From a checkpoint of a small transformer trained on Wikipedia.
Size: 16 layers, width 384, MLP 768 SwiGLU, 29.9M parameters.
Architecture: rotary positions, no biases in attention or MLP, embeddings untied during training, normalized queries and keys, gated attention.
Each number is 200 + 40 x the weight over its row's rms, rounded and kept within 0 to 999. Layers, rows and columns count from 0. The size before them is the row's rms in percent of the matrix's.

# q: layer 8 attention query, 384x384, rms 0.0987, rows 96-127, columns 128-159
# k: layer 8 attention key, 384x384, rms 0.0966, rows 96-127, columns 128-159
# v: layer 8 attention value, 384x384, rms 0.108, rows 0-67, columns 128-159
# o: layer 8 attention output (transposed), 384x384, rms 0.161, rows 0-67, columns 128-159
q96,100,202,187,171,225,250,174,141,118,89,221,211,250,183,158,262,271,204,230,221,204,180,109,132,181,204,251,223,138,181,255,223,220
k96,094,246,160,179,182,196,205,173,270,236,281,207,143,189,105,184,246,167,199,247,150,146,211,159,187,173,236,247,187,203,160,185,141
q97,107,242,192,278,224,239,233,185,285,192,158,191,271,205,242,276,179,161,215,239,190,136,131,176,182,214,148,190,202,236,196,199,193
k97,107,164,268,160,180,174,208,197,190,189,144,204,190,171,142,197,190,224,290,189,202,219,200,214,137,136,219,201,188,211,169,208,166
q98,103,216,194,219,199,256,139,235,163,160,188,213,232,204,150,229,214,216,207,129,203,197,189,184,180,144,230,170,192,228,240,261,217
k98,106,141,211,175,173,158,229,200,222,221,217,174,202,212,261,228,146,152,283,157,226,176,193,191,222,205,150,187,233,165,243,188,178
q99,100,189,237,202,189,189,193,165,202,157,200,217,152,156,196,193,265,230,220,186,264,223,95,240,258,201,144,225,249,196,189,228,183
k99,103,140,252,184,228,200,184,225,226,249,270,175,203,262,240,101,232,220,259,309,222,173,202,216,152,250,224,219,180,199,114,219,187
q100,108,211,192,234,232,180,160,200,155,213,215,157,255,186,165,199,207,258,150,218,187,213,184,240,308,219,178,210,220,210,199,210,207
k100,104,161,326,127,196,203,222,225,224,249,166,208,168,206,201,186,245,210,194,177,263,232,115,244,202,187,230,248,187,184,259,212,133
q101,101,222,196,169,247,160,176,104,211,215,187,206,271,214,199,211,226,279,169,210,250,187,142,184,214,195,231,194,254,244,209,161,187
k101,100,205,224,224,185,218,155,127,151,194,244,183,251,151,196,213,209,159,214,237,185,160,144,257,221,277,230,299,175,146,217,150,215
q102,105,224,265,168,235,228,151,234,220,165,218,209,184,185,238,245,221,214,172,189,261,243,191,214,132,167,210,293,183,262,208,147,156
k102,108,233,145,164,220,251,243,208,192,292,237,155,204,277,223,203,135,180,182,189,177,158,289,200,209,132,145,177,193,212,188,250,201
q103,106,157,186,178,210,170,160,195,210,174,80,236,198,182,234,133,223,239,178,212,245,267,245,285,159,172,203,135,196,167,173,212,209
k103,103,226,160,298,173,194,194,169,116,162,268,243,171,169,211,232,211,155,200,171,242,145,141,208,173,182,163,188,260,160,159,195,172
q104,107,226,213,236,238,169,207,151,252,249,269,148,182,225,215,148,267,127,209,233,201,215,253,163,182,174,224,231,178,198,155,166,178
k104,106,215,170,154,257,211,303,253,168,220,189,151,195,252,241,148,174,207,232,239,148,251,237,158,255,188,244,221,230,190,206,161,270
q105,108,193,214,213,193,142,254,192,252,165,129,237,180,220,234,223,241,248,150,173,226,225,200,173,237,219,187,223,184,229,214,224,211
k105,104,167,204,213,207,242,186,205,177,149,231,185,165,194,177,199,229,230,120,235,134,232,215,305,175,126,184,225,228,159,158,229,137
q106,100,199,152,157,185,242,195,183,150,196,182,203,229,172,158,211,241,298,213,219,168,215,220,129,136,247,140,226,306,194,227,169,166
k106,097,181,151,176,211,210,204,215,219,179,176,145,189,175,147,163,237,209,223,65,281,216,213,231,128,222,160,193,154,252,162,178,232
q107,101,180,230,236,210,188,233,139,212,194,245,165,167,254,215,189,149,181,173,183,207,190,213,224,169,181,190,176,260,176,185,273,188
k107,099,194,239,154,212,145,143,202,235,244,288,182,239,237,226,179,194,239,219,213,202,246,222,194,167,205,172,240,139,277,124,200,133
q108,100,215,213,225,155,232,225,175,212,284,220,224,124,203,247,228,156,275,179,170,178,142,279,124,211,236,176,232,185,146,202,217,195
k108,100,171,239,184,177,255,186,207,184,220,157,119,191,142,200,172,214,211,149,227,179,181,196,206,232,161,237,292,196,242,150,184,174
q109,104,234,200,205,199,165,226,159,161,132,133,226,182,187,214,246,139,132,195,270,188,215,185,173,193,186,193,167,180,129,179,143,235
k109,107,210,299,143,176,209,196,215,176,177,206,292,172,243,142,159,225,128,214,166,150,210,206,139,252,147,108,135,159,196,194,71,166
q110,109,227,237,228,145,195,223,159,193,181,201,193,184,176,217,199,136,183,207,196,174,275,268,135,228,157,223,234,223,126,192,202,164
k110,105,131,242,165,199,197,243,198,177,144,275,198,220,197,194,145,155,255,250,193,208,142,257,174,113,150,153,158,187,226,169,221,204
q111,104,214,181,261,231,261,176,216,149,186,249,266,184,182,280,196,199,199,134,164,193,193,214,192,217,187,236,238,242,158,229,104,116
k111,103,210,160,228,123,231,175,210,316,208,153,230,206,212,162,182,192,151,164,228,197,148,150,206,213,125,191,139,215,215,207,240,222
q112,107,144,144,223,188,173,203,207,168,198,186,191,159,210,224,266,262,161,268,192,209,265,166,230,208,273,252,314,209,194,218,189,131
k112,100,222,228,214,224,264,93,227,239,211,196,240,197,206,225,191,138,242,228,221,217,138,323,113,175,186,185,233,198,191,267,198,199
q113,106,281,257,136,172,246,236,236,190,226,187,260,138,249,140,245,274,246,210,246,249,188,182,196,202,205,206,178,258,231,224,220,196
k113,102,215,203,214,174,252,241,211,222,225,252,194,259,190,150,160,237,242,181,184,169,197,114,239,192,185,169,196,233,197,217,130,150
q114,108,276,178,143,206,171,215,213,219,205,173,168,171,175,190,170,247,194,208,142,217,245,218,174,127,250,274,246,150,156,178,165,139
k114,105,145,218,246,188,202,162,186,145,174,161,225,176,244,208,180,215,206,220,192,266,241,193,215,186,167,152,192,270,156,241,191,214
q115,099,290,197,153,223,186,196,194,228,227,185,276,171,236,240,186,154,175,249,204,184,154,239,225,176,190,195,177,176,219,204,234,170
k115,095,163,242,206,179,246,258,242,286,201,177,168,192,109,155,234,173,214,232,259,158,248,228,165,252,210,198,207,201,184,241,213,231
q116,105,176,106,284,242,168,309,207,165,170,222,240,188,230,145,192,177,210,210,158,220,123,232,177,200,236,251,197,253,253,193,185,203
k116,105,177,242,190,205,235,191,192,194,149,187,260,155,216,118,220,178,222,208,192,246,180,150,227,230,197,261,181,191,184,224,246,191
q117,109,198,134,211,221,178,205,176,156,180,244,207,218,225,268,217,171,195,133,171,181,262,142,162,163,162,259,175,265,162,155,230,231
k117,112,242,168,165,132,162,196,179,270,172,188,256,235,269,185,263,265,148,163,229,216,265,196,184,199,187,135,181,209,215,158,159,144
q118,108,252,181,226,219,193,172,262,133,169,232,277,242,187,179,201,190,222,105,185,276,273,198,239,178,189,164,118,214,204,209,222,160
k118,106,213,230,206,252,184,206,222,181,192,229,209,166,142,203,198,233,243,167,224,182,169,184,189,206,183,232,231,315,193,189,197,203
q119,106,212,295,170,192,265,152,202,228,197,158,213,214,163,213,200,228,198,262,211,189,153,231,234,205,210,280,122,130,190,234,256,123
k119,105,171,167,211,194,170,207,157,217,186,203,192,256,153,234,218,203,243,243,267,223,222,229,120,156,244,204,248,186,202,245,170,123
q120,108,193,177,257,221,247,140,213,182,233,198,185,101,210,226,224,240,200,180,118,147,178,136,211,229,248,229,226,224,190,177,162,240
k120,107,207,161,279,191,129,172,241,146,251,233,177,193,185,203,196,176,165,229,229,186,149,273,206,149,215,176,198,155,217,176,170,210
q121,101,103,238,134,177,186,176,193,235,203,208,237,178,206,215,252,217,155,153,217,110,220,180,173,224,164,212,192,156,147,236,186,173
k121,096,164,150,205,202,135,203,165,220,221,229,200,232,211,231,209,232,166,208,191,246,215,203,215,191,209,161,186,217,268,137,217,219
q122,105,197,218,210,239,196,127,191,263,144,266,172,230,162,170,267,239,157,195,138,233,245,212,218,130,213,266,248,169,179,155,198,250
k122,100,238,229,215,180,203,189,236,212,201,172,155,217,140,188,204,172,222,193,194,262,211,218,201,151,193,255,187,200,188,225,204,193
q123,108,145,169,218,225,209,191,150,220,227,210,175,164,208,130,176,170,151,219,255,195,209,201,171,227,174,231,167,197,215,202,180,235
k123,108,214,201,211,226,166,213,248,219,176,263,131,243,251,262,251,231,201,114,202,184,204,221,250,261,165,178,237,235,178,170,244,239
q124,103,242,173,184,228,173,215,220,142,244,203,135,202,208,214,177,150,244,187,192,217,209,224,267,238,220,100,173,193,136,228,247,155
k124,097,139,237,140,184,249,265,166,130,221,184,198,270,231,222,228,238,77,161,226,174,215,179,184,215,157,200,224,203,211,190,316,259
q125,107,159,162,184,253,169,301,196,246,170,188,271,211,146,140,223,114,218,202,158,125,270,217,126,196,138,191,238,198,151,217,225,127
k125,103,182,187,132,250,222,135,192,260,239,217,266,193,254,195,278,143,162,165,227,268,219,214,249,150,224,227,217,219,271,193,232,200
q126,104,195,197,213,233,144,127,199,204,203,197,201,234,232,227,159,223,212,227,186,148,155,125,188,159,169,203,226,124,193,233,227,204
k126,107,213,178,219,222,210,233,264,265,181,168,124,170,197,262,238,140,198,143,153,207,133,188,214,206,221,248,188,152,308,246,180,196
q127,103,295,139,255,184,156,144,134,237,225,231,184,247,222,267,207,197,189,223,191,167,187,224,183,148,206,218,208,185,174,210,221,204
k127,098,222,189,118,162,226,202,208,219,146,146,239,232,235,233,172,193,263,154,176,255,256,211,195,247,209,250,233,180,124,233,185,212
v0,101,145,200,210,188,163,226,193,262,228,181,149,250,181,124,230,135,256,169,213,269,224,136,172,136,252,233,160,246,188,254,188,248
o0,099,267,183,242,161,201,120,196,246,205,187,150,203,251,229,215,204,185,147,203,259,201,193,137,160,150,214,224,184,186,221,171,193
v1,098,222,193,222,191,131,218,134,203,314,201,167,216,165,229,257,210,282,177,146,195,211,162,239,174,150,175,204,276,196,131,183,255
o1,097,167,290,218,230,235,212,222,155,186,220,185,154,178,245,266,206,150,109,193,166,193,191,162,222,207,170,280,275,146,185,283,110
v2,106,188,197,147,259,175,173,290,171,277,199,112,130,183,169,150,209,201,237,234,179,215,206,206,233,257,155,191,208,179,235,226,125
o2,103,235,231,192,177,164,229,176,223,218,232,208,200,295,200,236,234,167,157,185,171,246,161,296,188,174,162,264,189,241,169,208,249
v3,110,160,230,159,246,183,197,190,139,205,262,238,160,245,164,169,208,182,186,106,263,190,142,123,134,140,187,143,193,184,206,260,214
o3,112,231,172,242,201,228,152,194,181,223,222,213,300,215,247,204,145,200,250,210,123,121,225,231,167,175,153,202,202,222,254,186,193
v4,103,205,131,213,172,250,212,258,161,205,256,245,181,207,177,185,178,232,188,230,178,261,201,223,280,140,177,175,148,165,244,174,161
o4,102,169,194,172,217,112,216,241,178,189,250,188,127,163,205,187,194,190,176,198,191,234,181,206,165,196,200,224,232,225,172,212,253
v5,106,174,204,205,262,238,156,179,135,159,169,185,183,187,191,214,237,165,203,214,123,121,191,147,253,210,279,245,159,213,149,188,260
o5,105,209,187,232,128,226,200,184,257,128,158,102,182,146,162,125,199,213,307,240,244,259,198,227,116,205,204,259,254,270,169,184,144
v6,103,289,169,219,184,187,243,285,117,255,255,241,249,172,215,214,212,151,196,193,183,290,150,208,194,221,180,181,111,170,149,223,182
o6,103,179,201,257,259,272,221,158,172,216,160,222,155,190,180,215,223,203,156,202,151,188,202,218,287,159,253,240,218,163,245,197,218
v7,101,177,174,171,190,240,243,179,180,261,161,194,145,215,175,222,192,187,203,221,189,234,202,226,168,184,228,194,231,104,238,194,204
o7,107,187,297,274,156,229,185,186,160,252,125,163,169,241,142,233,132,196,219,156,217,228,190,196,209,103,162,202,211,200,182,164,173
v8,102,309,197,235,233,223,258,117,133,229,167,163,213,72,181,214,207,221,187,256,246,248,160,166,209,198,209,243,193,217,254,183,205
o8,101,140,142,200,105,175,155,241,131,168,197,183,129,258,248,220,229,136,329,176,232,259,174,195,206,205,184,202,231,183,85,213,181
v9,096,208,172,208,259,271,234,205,144,222,205,173,185,191,179,245,225,167,239,169,308,198,151,242,211,256,228,238,181,288,176,142,179
o9,098,155,169,175,147,207,183,224,128,183,255,124,160,255,163,229,211,156,156,179,192,228,123,214,237,229,211,186,191,203,219,228,182
v10,100,127,140,238,104,150,185,163,156,188,197,167,193,152,151,149,190,175,216,148,230,185,216,169,270,172,163,288,199,238,194,213,255
o10,099,200,198,161,174,257,265,227,148,163,233,196,236,202,264,242,220,248,175,173,149,156,117,229,183,183,156,161,118,200,194,310,98
v11,102,269,194,212,179,217,249,181,178,210,184,247,136,249,188,203,248,217,191,156,191,140,190,288,177,304,244,238,253,166,197,221,242
o11,100,165,211,148,216,212,190,193,256,225,213,179,202,147,203,173,203,258,158,206,187,167,205,201,185,224,236,173,158,225,201,163,189
v12,108,112,188,183,110,231,188,238,274,206,218,152,198,197,141,206,185,232,115,179,230,181,277,168,212,163,211,154,248,145,244,122,199
o12,104,229,174,190,231,140,213,240,212,257,204,244,198,239,137,122,189,220,233,220,227,199,211,211,179,198,233,166,189,237,207,192,177
v13,103,280,165,236,166,187,197,179,155,219,289,182,203,171,161,234,172,178,198,213,192,84,220,275,167,157,253,206,211,197,150,224,188
o13,100,215,226,150,225,152,264,181,179,221,209,217,207,162,276,145,221,183,260,251,184,250,162,224,138,131,197,189,190,181,265,166,160
v14,099,217,216,169,162,264,197,199,125,223,191,232,202,190,183,193,211,182,221,160,261,271,191,226,207,196,183,203,166,148,248,178,171
o14,100,196,234,174,166,159,280,252,268,260,221,164,210,206,208,153,180,192,185,212,228,220,219,182,248,267,130,252,145,277,177,278,237
v15,102,266,282,211,210,252,208,254,184,153,158,276,126,208,259,164,169,251,177,252,227,192,209,108,218,210,208,206,186,148,239,174,192
o15,101,130,201,170,249,201,186,212,279,222,212,131,258,315,207,290,218,134,212,156,143,227,190,235,216,242,232,187,221,241,171,208,147
v16,101,246,233,186,199,267,159,180,135,260,219,194,240,166,207,249,217,217,170,241,182,174,252,238,219,221,201,195,146,157,161,200,180
o16,101,222,215,177,277,201,202,153,144,197,209,227,187,225,241,148,180,106,164,217,153,128,214,198,113,199,150,187,228,253,155,226,159
v17,095,233,303,208,221,160,151,183,209,245,229,239,137,225,167,230,216,192,194,146,243,220,178,121,194,115,242,213,147,176,187,263,161
o17,098,194,202,149,159,139,224,208,217,200,266,201,171,168,204,142,229,211,181,279,237,234,174,144,244,221,173,204,231,295,220,267,206
v18,102,223,197,186,143,226,148,260,211,155,140,218,164,243,250,216,252,210,265,226,229,149,202,203,238,276,135,260,144,226,197,227,254
o18,102,244,235,252,231,159,201,187,231,219,216,122,206,174,109,171,153,153,174,155,209,209,157,235,154,280,124,175,195,161,194,220,155
v19,107,194,256,216,206,122,253,223,213,230,212,280,258,228,206,208,186,212,262,181,173,215,207,201,197,176,197,208,143,197,206,227,249
o19,106,170,202,226,229,223,185,158,181,153,273,142,149,191,149,196,284,193,197,263,123,167,175,240,162,188,209,149,183,147,200,167,209
v20,100,194,266,206,218,169,241,291,182,192,273,162,248,227,200,263,233,210,311,219,167,152,143,207,179,91,181,138,158,210,165,133,191
o20,100,137,232,204,200,190,224,176,185,162,148,200,131,201,208,235,147,188,127,273,114,199,190,197,168,255,186,193,244,244,232,181,165
v21,107,246,202,149,227,157,225,167,172,220,238,187,206,227,190,198,194,201,203,251,182,220,210,184,141,82,226,161,193,198,198,186,264
o21,107,162,187,183,193,304,147,156,170,173,213,253,182,117,226,261,221,156,171,155,174,152,145,221,283,137,188,275,231,165,173,147,139
v22,103,140,201,174,158,191,160,230,265,224,230,265,251,211,208,252,225,223,233,199,197,161,259,205,149,191,255,159,236,214,247,163,248
o22,103,186,178,284,260,235,262,208,199,196,190,230,268,246,174,202,134,243,233,163,193,180,235,155,164,175,161,298,194,211,182,167,202
v23,104,230,221,182,189,149,288,250,176,152,199,130,121,168,275,199,157,222,201,226,182,205,130,203,193,185,109,264,240,213,120,159,244
o23,107,193,279,228,149,166,194,135,184,164,173,205,211,136,224,227,190,204,313,181,250,172,154,207,201,203,174,208,168,192,250,207,169
v24,108,138,154,146,173,217,191,219,224,171,296,203,179,165,178,238,165,186,203,226,201,181,170,143,173,185,285,160,183,263,211,140,175
o24,109,157,205,252,186,182,171,247,189,144,149,198,188,209,184,229,209,149,194,220,241,225,215,176,214,329,163,241,242,110,221,277,147
v25,105,162,215,161,202,168,220,208,224,222,134,268,243,189,234,142,220,195,177,192,184,150,275,141,242,299,171,176,222,185,119,204,172
o25,104,187,263,133,135,240,160,197,239,187,240,139,190,195,232,199,161,136,224,204,172,217,198,238,232,208,257,198,134,194,175,252,268
v26,098,185,197,217,175,154,186,141,169,290,253,152,228,261,250,224,211,187,165,157,218,194,222,196,208,101,174,214,224,200,201,158,163
o26,099,201,213,193,228,210,292,166,218,117,225,204,229,230,206,127,259,201,247,162,185,180,188,192,172,203,199,190,157,177,179,211,230
v27,102,209,251,213,175,189,186,171,123,127,192,242,201,142,215,205,205,216,173,220,292,174,179,236,182,233,220,273,204,94,147,153,195
o27,097,240,229,167,284,177,245,190,206,248,131,223,183,254,297,256,220,217,155,188,183,212,233,231,148,208,275,301,227,235,234,171,176
v28,105,208,161,135,130,224,216,269,179,121,205,175,196,186,258,218,221,178,140,214,230,146,192,192,110,217,209,139,288,134,120,220,204
o28,100,195,173,279,146,236,261,186,224,168,213,227,198,115,254,144,146,206,249,191,117,219,240,198,206,198,129,233,249,169,215,225,177
v29,107,167,218,198,178,249,263,270,185,232,190,201,240,186,211,154,166,177,204,261,153,212,219,243,212,161,189,241,177,148,245,217,194
o29,106,235,220,157,208,121,196,130,238,214,239,223,176,264,132,244,188,274,264,166,277,200,226,309,211,242,225,256,234,194,205,155,198
v30,105,186,216,198,184,110,236,200,177,224,210,146,201,194,175,158,190,210,143,218,181,238,211,214,167,196,127,123,185,230,248,230,213
o30,103,218,161,154,229,285,176,183,188,206,159,173,222,181,228,154,199,173,211,169,265,157,166,187,156,175,179,194,240,179,156,163,243
v31,105,276,138,198,147,242,212,242,209,292,213,217,173,104,189,195,174,267,183,281,210,145,166,271,147,156,222,181,139,263,205,203,202
o31,099,168,215,212,216,211,191,163,170,217,224,261,170,295,189,231,236,193,235,174,263,262,191,234,189,166,138,254,244,166,219,246,164
v32,099,285,197,239,159,244,176,142,207,240,223,179,172,168,182,168,225,221,222,208,174,142,257,272,176,157,204,166,247,197,257,216,207
o32,097,166,150,256,128,152,279,157,220,165,224,219,211,279,219,173,154,154,137,166,192,222,192,191,165,238,191,169,212,209,269,193,204
v33,104,245,287,172,132,218,190,186,224,175,293,105,120,202,197,297,190,238,123,217,201,194,226,172,220,212,152,211,237,252,263,225,196
o33,107,224,188,266,233,197,149,214,241,132,185,204,259,237,310,150,224,204,194,196,242,259,207,200,202,145,185,115,157,155,180,239,141
v34,109,258,231,302,171,132,298,150,181,215,171,207,185,222,164,202,100,223,201,244,226,205,228,190,217,187,182,213,150,265,193,241,195
o34,108,193,113,201,197,194,225,213,246,183,161,164,204,210,161,152,166,261,181,205,203,99,235,257,106,221,288,135,231,113,206,135,195
v35,106,298,210,163,206,197,117,242,218,183,177,218,174,232,167,166,150,199,256,227,164,196,199,263,176,224,207,140,179,194,207,157,229
o35,106,221,180,187,194,215,165,173,243,144,229,284,189,284,191,197,252,224,191,194,190,171,203,205,187,177,214,196,158,228,200,162,201
v36,103,198,243,235,269,216,126,225,158,241,159,179,224,179,239,181,190,262,129,158,279,237,316,203,177,300,222,133,220,220,201,215,168
o36,102,203,154,208,177,142,164,206,255,227,172,178,219,196,171,240,176,173,202,165,218,179,209,185,233,213,267,242,211,265,202,191,246
v37,104,259,162,171,149,145,165,262,197,113,195,166,169,146,166,177,278,231,188,184,142,268,193,191,222,217,171,164,180,205,224,222,180
o37,106,218,181,182,141,172,212,145,183,198,193,132,173,263,179,215,167,255,207,162,167,165,194,225,215,201,233,225,137,228,246,226,228
v38,097,197,211,220,243,211,168,188,187,152,174,224,269,282,154,166,140,182,218,278,194,220,215,219,202,255,190,169,197,132,184,183,183
o38,095,166,204,210,173,184,207,238,223,273,193,273,218,188,146,177,229,161,239,173,163,233,114,240,175,222,190,173,236,233,185,214,171
v39,105,253,257,196,172,184,193,228,151,147,250,240,186,179,178,207,186,196,232,196,223,182,193,231,211,123,297,131,161,126,169,144,228
o39,102,255,154,188,156,197,123,144,160,179,215,194,220,149,108,150,234,272,183,191,200,292,173,164,227,150,188,189,194,203,162,207,256
v40,106,227,186,267,179,211,232,206,192,79,202,140,184,209,146,149,200,151,248,163,197,178,149,137,224,170,259,220,184,191,219,169,253
o40,104,229,175,115,226,174,205,125,217,223,213,168,295,206,220,201,245,234,151,224,180,234,213,241,145,248,263,137,184,241,215,223,155
v41,102,146,174,203,196,267,186,245,225,207,179,239,172,172,182,149,215,240,212,176,200,259,276,164,163,169,286,202,255,165,199,203,165
o41,104,334,180,215,201,177,232,226,166,116,253,204,299,200,166,137,216,206,194,298,177,193,180,220,232,235,167,182,131,187,165,155,220
v42,111,206,203,189,219,190,111,202,191,239,235,186,179,234,104,221,163,176,189,166,213,138,192,227,112,206,196,239,228,208,216,222,227
o42,113,252,173,150,145,278,236,241,231,192,167,189,217,107,237,198,180,251,173,280,183,269,140,197,232,200,190,211,211,185,236,230,205
v43,105,184,177,253,202,251,238,129,185,215,173,127,200,201,231,166,183,143,221,131,232,253,181,167,224,160,209,189,162,218,159,171,171
o43,105,216,177,159,192,192,188,174,164,242,187,138,138,234,160,251,196,212,228,206,201,213,197,201,233,269,161,203,239,199,206,240,165
v44,102,197,149,145,214,161,185,235,229,226,300,150,205,220,225,171,197,170,228,157,279,193,255,194,180,213,241,152,190,280,186,214,240
o44,102,175,272,208,212,237,197,173,238,221,204,211,210,228,300,181,163,193,202,206,207,179,105,179,163,238,161,271,167,160,184,172,153
v45,104,244,235,242,187,150,211,172,148,132,201,163,203,180,278,137,210,226,210,193,156,185,175,201,149,151,183,208,182,233,243,159,197
o45,105,228,214,221,245,230,216,153,251,258,120,159,230,237,195,206,246,258,166,174,255,120,164,301,216,226,237,221,226,223,210,229,210
v46,106,148,180,179,173,160,199,152,252,192,222,178,206,227,195,206,169,312,221,217,128,236,119,185,217,242,132,183,153,232,172,259,289
o46,106,238,148,230,231,263,188,193,163,279,193,204,154,179,219,219,163,215,184,209,235,206,170,234,173,164,206,155,237,132,246,186,219
v47,105,137,128,152,183,236,171,222,222,220,252,208,235,267,230,144,165,196,209,151,189,199,198,224,175,144,237,224,210,224,226,162,218
o47,103,249,178,245,225,166,194,195,264,186,209,216,215,139,243,184,192,231,206,256,123,173,172,255,219,246,206,187,217,129,213,231,181
v48,101,205,216,276,169,187,188,129,197,180,211,181,262,143,212,163,136,175,219,225,204,188,169,164,217,144,234,208,191,197,177,255,214
o48,099,303,256,209,255,181,156,181,191,217,243,234,230,182,148,140,237,176,221,228,268,197,239,163,237,180,176,123,182,236,230,176,173
v49,101,212,199,310,223,202,182,206,225,156,204,144,210,221,141,258,219,176,126,262,180,133,110,203,151,215,191,208,248,241,259,226,223
o49,104,160,193,168,203,180,228,168,176,174,192,240,286,162,217,146,175,201,217,180,173,290,228,66,163,139,218,147,252,182,191,146,172
v50,098,191,147,268,178,227,196,240,198,186,223,209,170,190,242,174,285,207,173,136,187,234,245,194,103,196,229,241,121,110,196,176,210
o50,097,144,180,180,211,274,169,221,205,151,211,208,153,205,206,233,216,115,240,189,240,252,262,286,221,200,184,198,229,235,242,218,208
v51,096,281,223,173,196,186,265,141,182,132,120,181,190,163,225,220,166,170,190,234,179,197,183,194,132,252,257,149,215,161,173,253,197
o51,098,200,195,220,120,226,146,174,249,220,198,244,177,182,185,147,209,236,248,127,271,160,192,319,157,157,215,184,196,234,216,157,235
v52,100,180,250,216,171,149,166,200,203,315,173,212,204,217,238,157,184,204,208,201,255,219,217,209,268,199,205,206,186,134,262,197,155
o52,096,254,215,196,190,237,209,134,220,191,203,120,211,264,222,194,144,136,218,205,228,164,163,173,139,243,259,212,194,262,144,248,191
v53,106,237,151,174,276,194,210,267,150,207,201,199,307,135,188,237,164,240,99,145,208,185,151,186,182,150,243,168,229,143,219,201,225
o53,108,180,178,246,294,210,178,211,218,231,183,129,190,161,165,200,249,188,258,254,223,214,119,228,187,205,186,269,219,293,229,224,220
v54,102,215,226,207,226,193,200,156,212,211,165,190,239,254,212,216,254,173,249,165,228,222,196,227,211,173,182,212,247,200,117,119,213
o54,099,200,211,189,273,150,180,223,168,243,181,184,189,210,92,239,234,221,174,241,182,228,266,199,226,234,202,163,176,192,186,185,197
v55,097,165,138,232,187,217,206,199,258,134,203,204,230,209,149,200,217,287,174,187,232,207,195,152,189,220,213,203,209,239,189,127,138
o55,098,208,124,244,202,146,231,246,98,190,194,208,194,239,135,241,212,203,244,216,230,253,213,196,274,136,183,151,209,191,258,180,195
v56,099,217,170,134,304,212,180,244,139,214,146,189,154,156,230,198,179,177,153,201,147,175,215,185,177,236,210,197,181,172,253,194,229
o56,100,272,224,219,209,179,207,193,234,225,235,222,236,230,215,148,175,253,213,208,156,219,203,181,266,147,186,194,169,201,206,149,234
v57,107,235,189,213,187,210,189,254,183,222,160,216,137,271,196,175,116,188,159,186,208,182,255,189,189,219,208,164,192,265,255,215,185
o57,108,202,166,227,226,201,166,228,225,259,146,209,221,212,275,240,159,275,231,195,173,231,201,218,313,158,238,292,212,172,207,199,152
v58,104,215,179,206,186,234,271,204,203,240,129,154,154,176,164,218,119,131,213,225,249,159,274,181,229,182,212,168,199,159,189,155,201
o58,105,191,234,151,203,230,153,214,205,213,221,171,272,272,245,196,215,222,185,189,253,228,217,122,188,193,238,207,194,221,147,179,184
v59,105,211,174,190,130,179,215,184,211,201,198,234,172,221,158,237,95,230,267,253,188,208,122,213,247,246,238,177,186,209,186,192,181
o59,105,266,195,169,206,254,224,239,126,216,200,236,121,249,210,207,158,219,244,176,257,144,212,235,143,203,204,139,213,90,257,225,140
v60,108,209,191,160,210,150,246,171,157,167,202,232,193,130,173,84,175,231,170,193,223,273,208,199,114,231,273,170,199,187,150,207,166
o60,109,272,261,178,193,241,157,199,218,268,195,155,192,193,260,272,312,207,172,213,128,142,164,248,244,224,176,179,194,262,186,208,207
v61,104,179,193,165,263,173,269,172,245,206,253,193,170,178,213,142,160,185,276,177,244,229,206,164,195,198,271,225,281,153,135,210,275
o61,103,200,198,234,156,233,181,249,225,137,159,229,169,164,207,184,178,178,177,263,207,193,285,246,163,227,177,197,150,193,158,210,224
v62,099,205,283,229,123,213,217,230,190,169,222,139,158,224,180,248,145,189,213,212,215,254,183,191,145,201,223,135,224,231,156,185,242
o62,098,196,194,208,200,253,229,116,224,183,249,226,209,179,227,216,203,193,185,195,185,265,137,158,147,233,190,215,189,206,216,202,221
v63,100,163,215,175,250,219,205,204,277,229,273,197,248,256,146,229,172,159,223,236,254,193,140,197,209,132,219,245,227,284,180,288,175
o63,100,282,111,293,180,256,227,143,221,188,200,201,167,220,175,174,225,140,226,243,150,185,149,180,239,217,191,213,238,185,226,198,203
v64,101,221,190,248,226,222,195,190,166,169,243,196,164,248,137,204,99,213,170,222,206,186,222,141,179,214,92,155,202,181,206,152,136
o64,102,258,196,169,229,182,190,209,163,217,178,201,306,179,247,173,219,217,202,110,275,183,183,154,212,180,155,197,205,212,190,169,200
v65,108,191,240,195,272,226,199,177,192,133,146,166,233,170,175,233,166,180,245,221,105,196,140,265,271,195,185,206,144,126,183,254,218
o65,107,199,171,252,169,188,196,286,199,199,260,168,162,219,220,201,234,216,98,207,192,229,174,233,133,190,154,152,196,254,274,199,195
v66,102,229,206,229,154,190,243,147,164,232,205,159,220,145,250,249,124,170,172,193,202,236,270,169,192,232,167,235,126,217,195,230,199
o66,104,248,226,304,175,180,181,239,226,223,110,180,184,180,190,169,238,153,128,220,271,206,246,173,176,137,228,208,247,172,168,263,81
v67,106,122,135,196,150,199,211,228,228,239,222,237,258,134,213,182,219,228,229,208,151,164,187,206,192,294,214,220,147,205,172,163,197
o67,107,214,224,175,192,179,209,193,132,196,228,235,128,212,208,237,235,175,185,155,188,207,191,174,187,208,177,267,199,201,206,175,174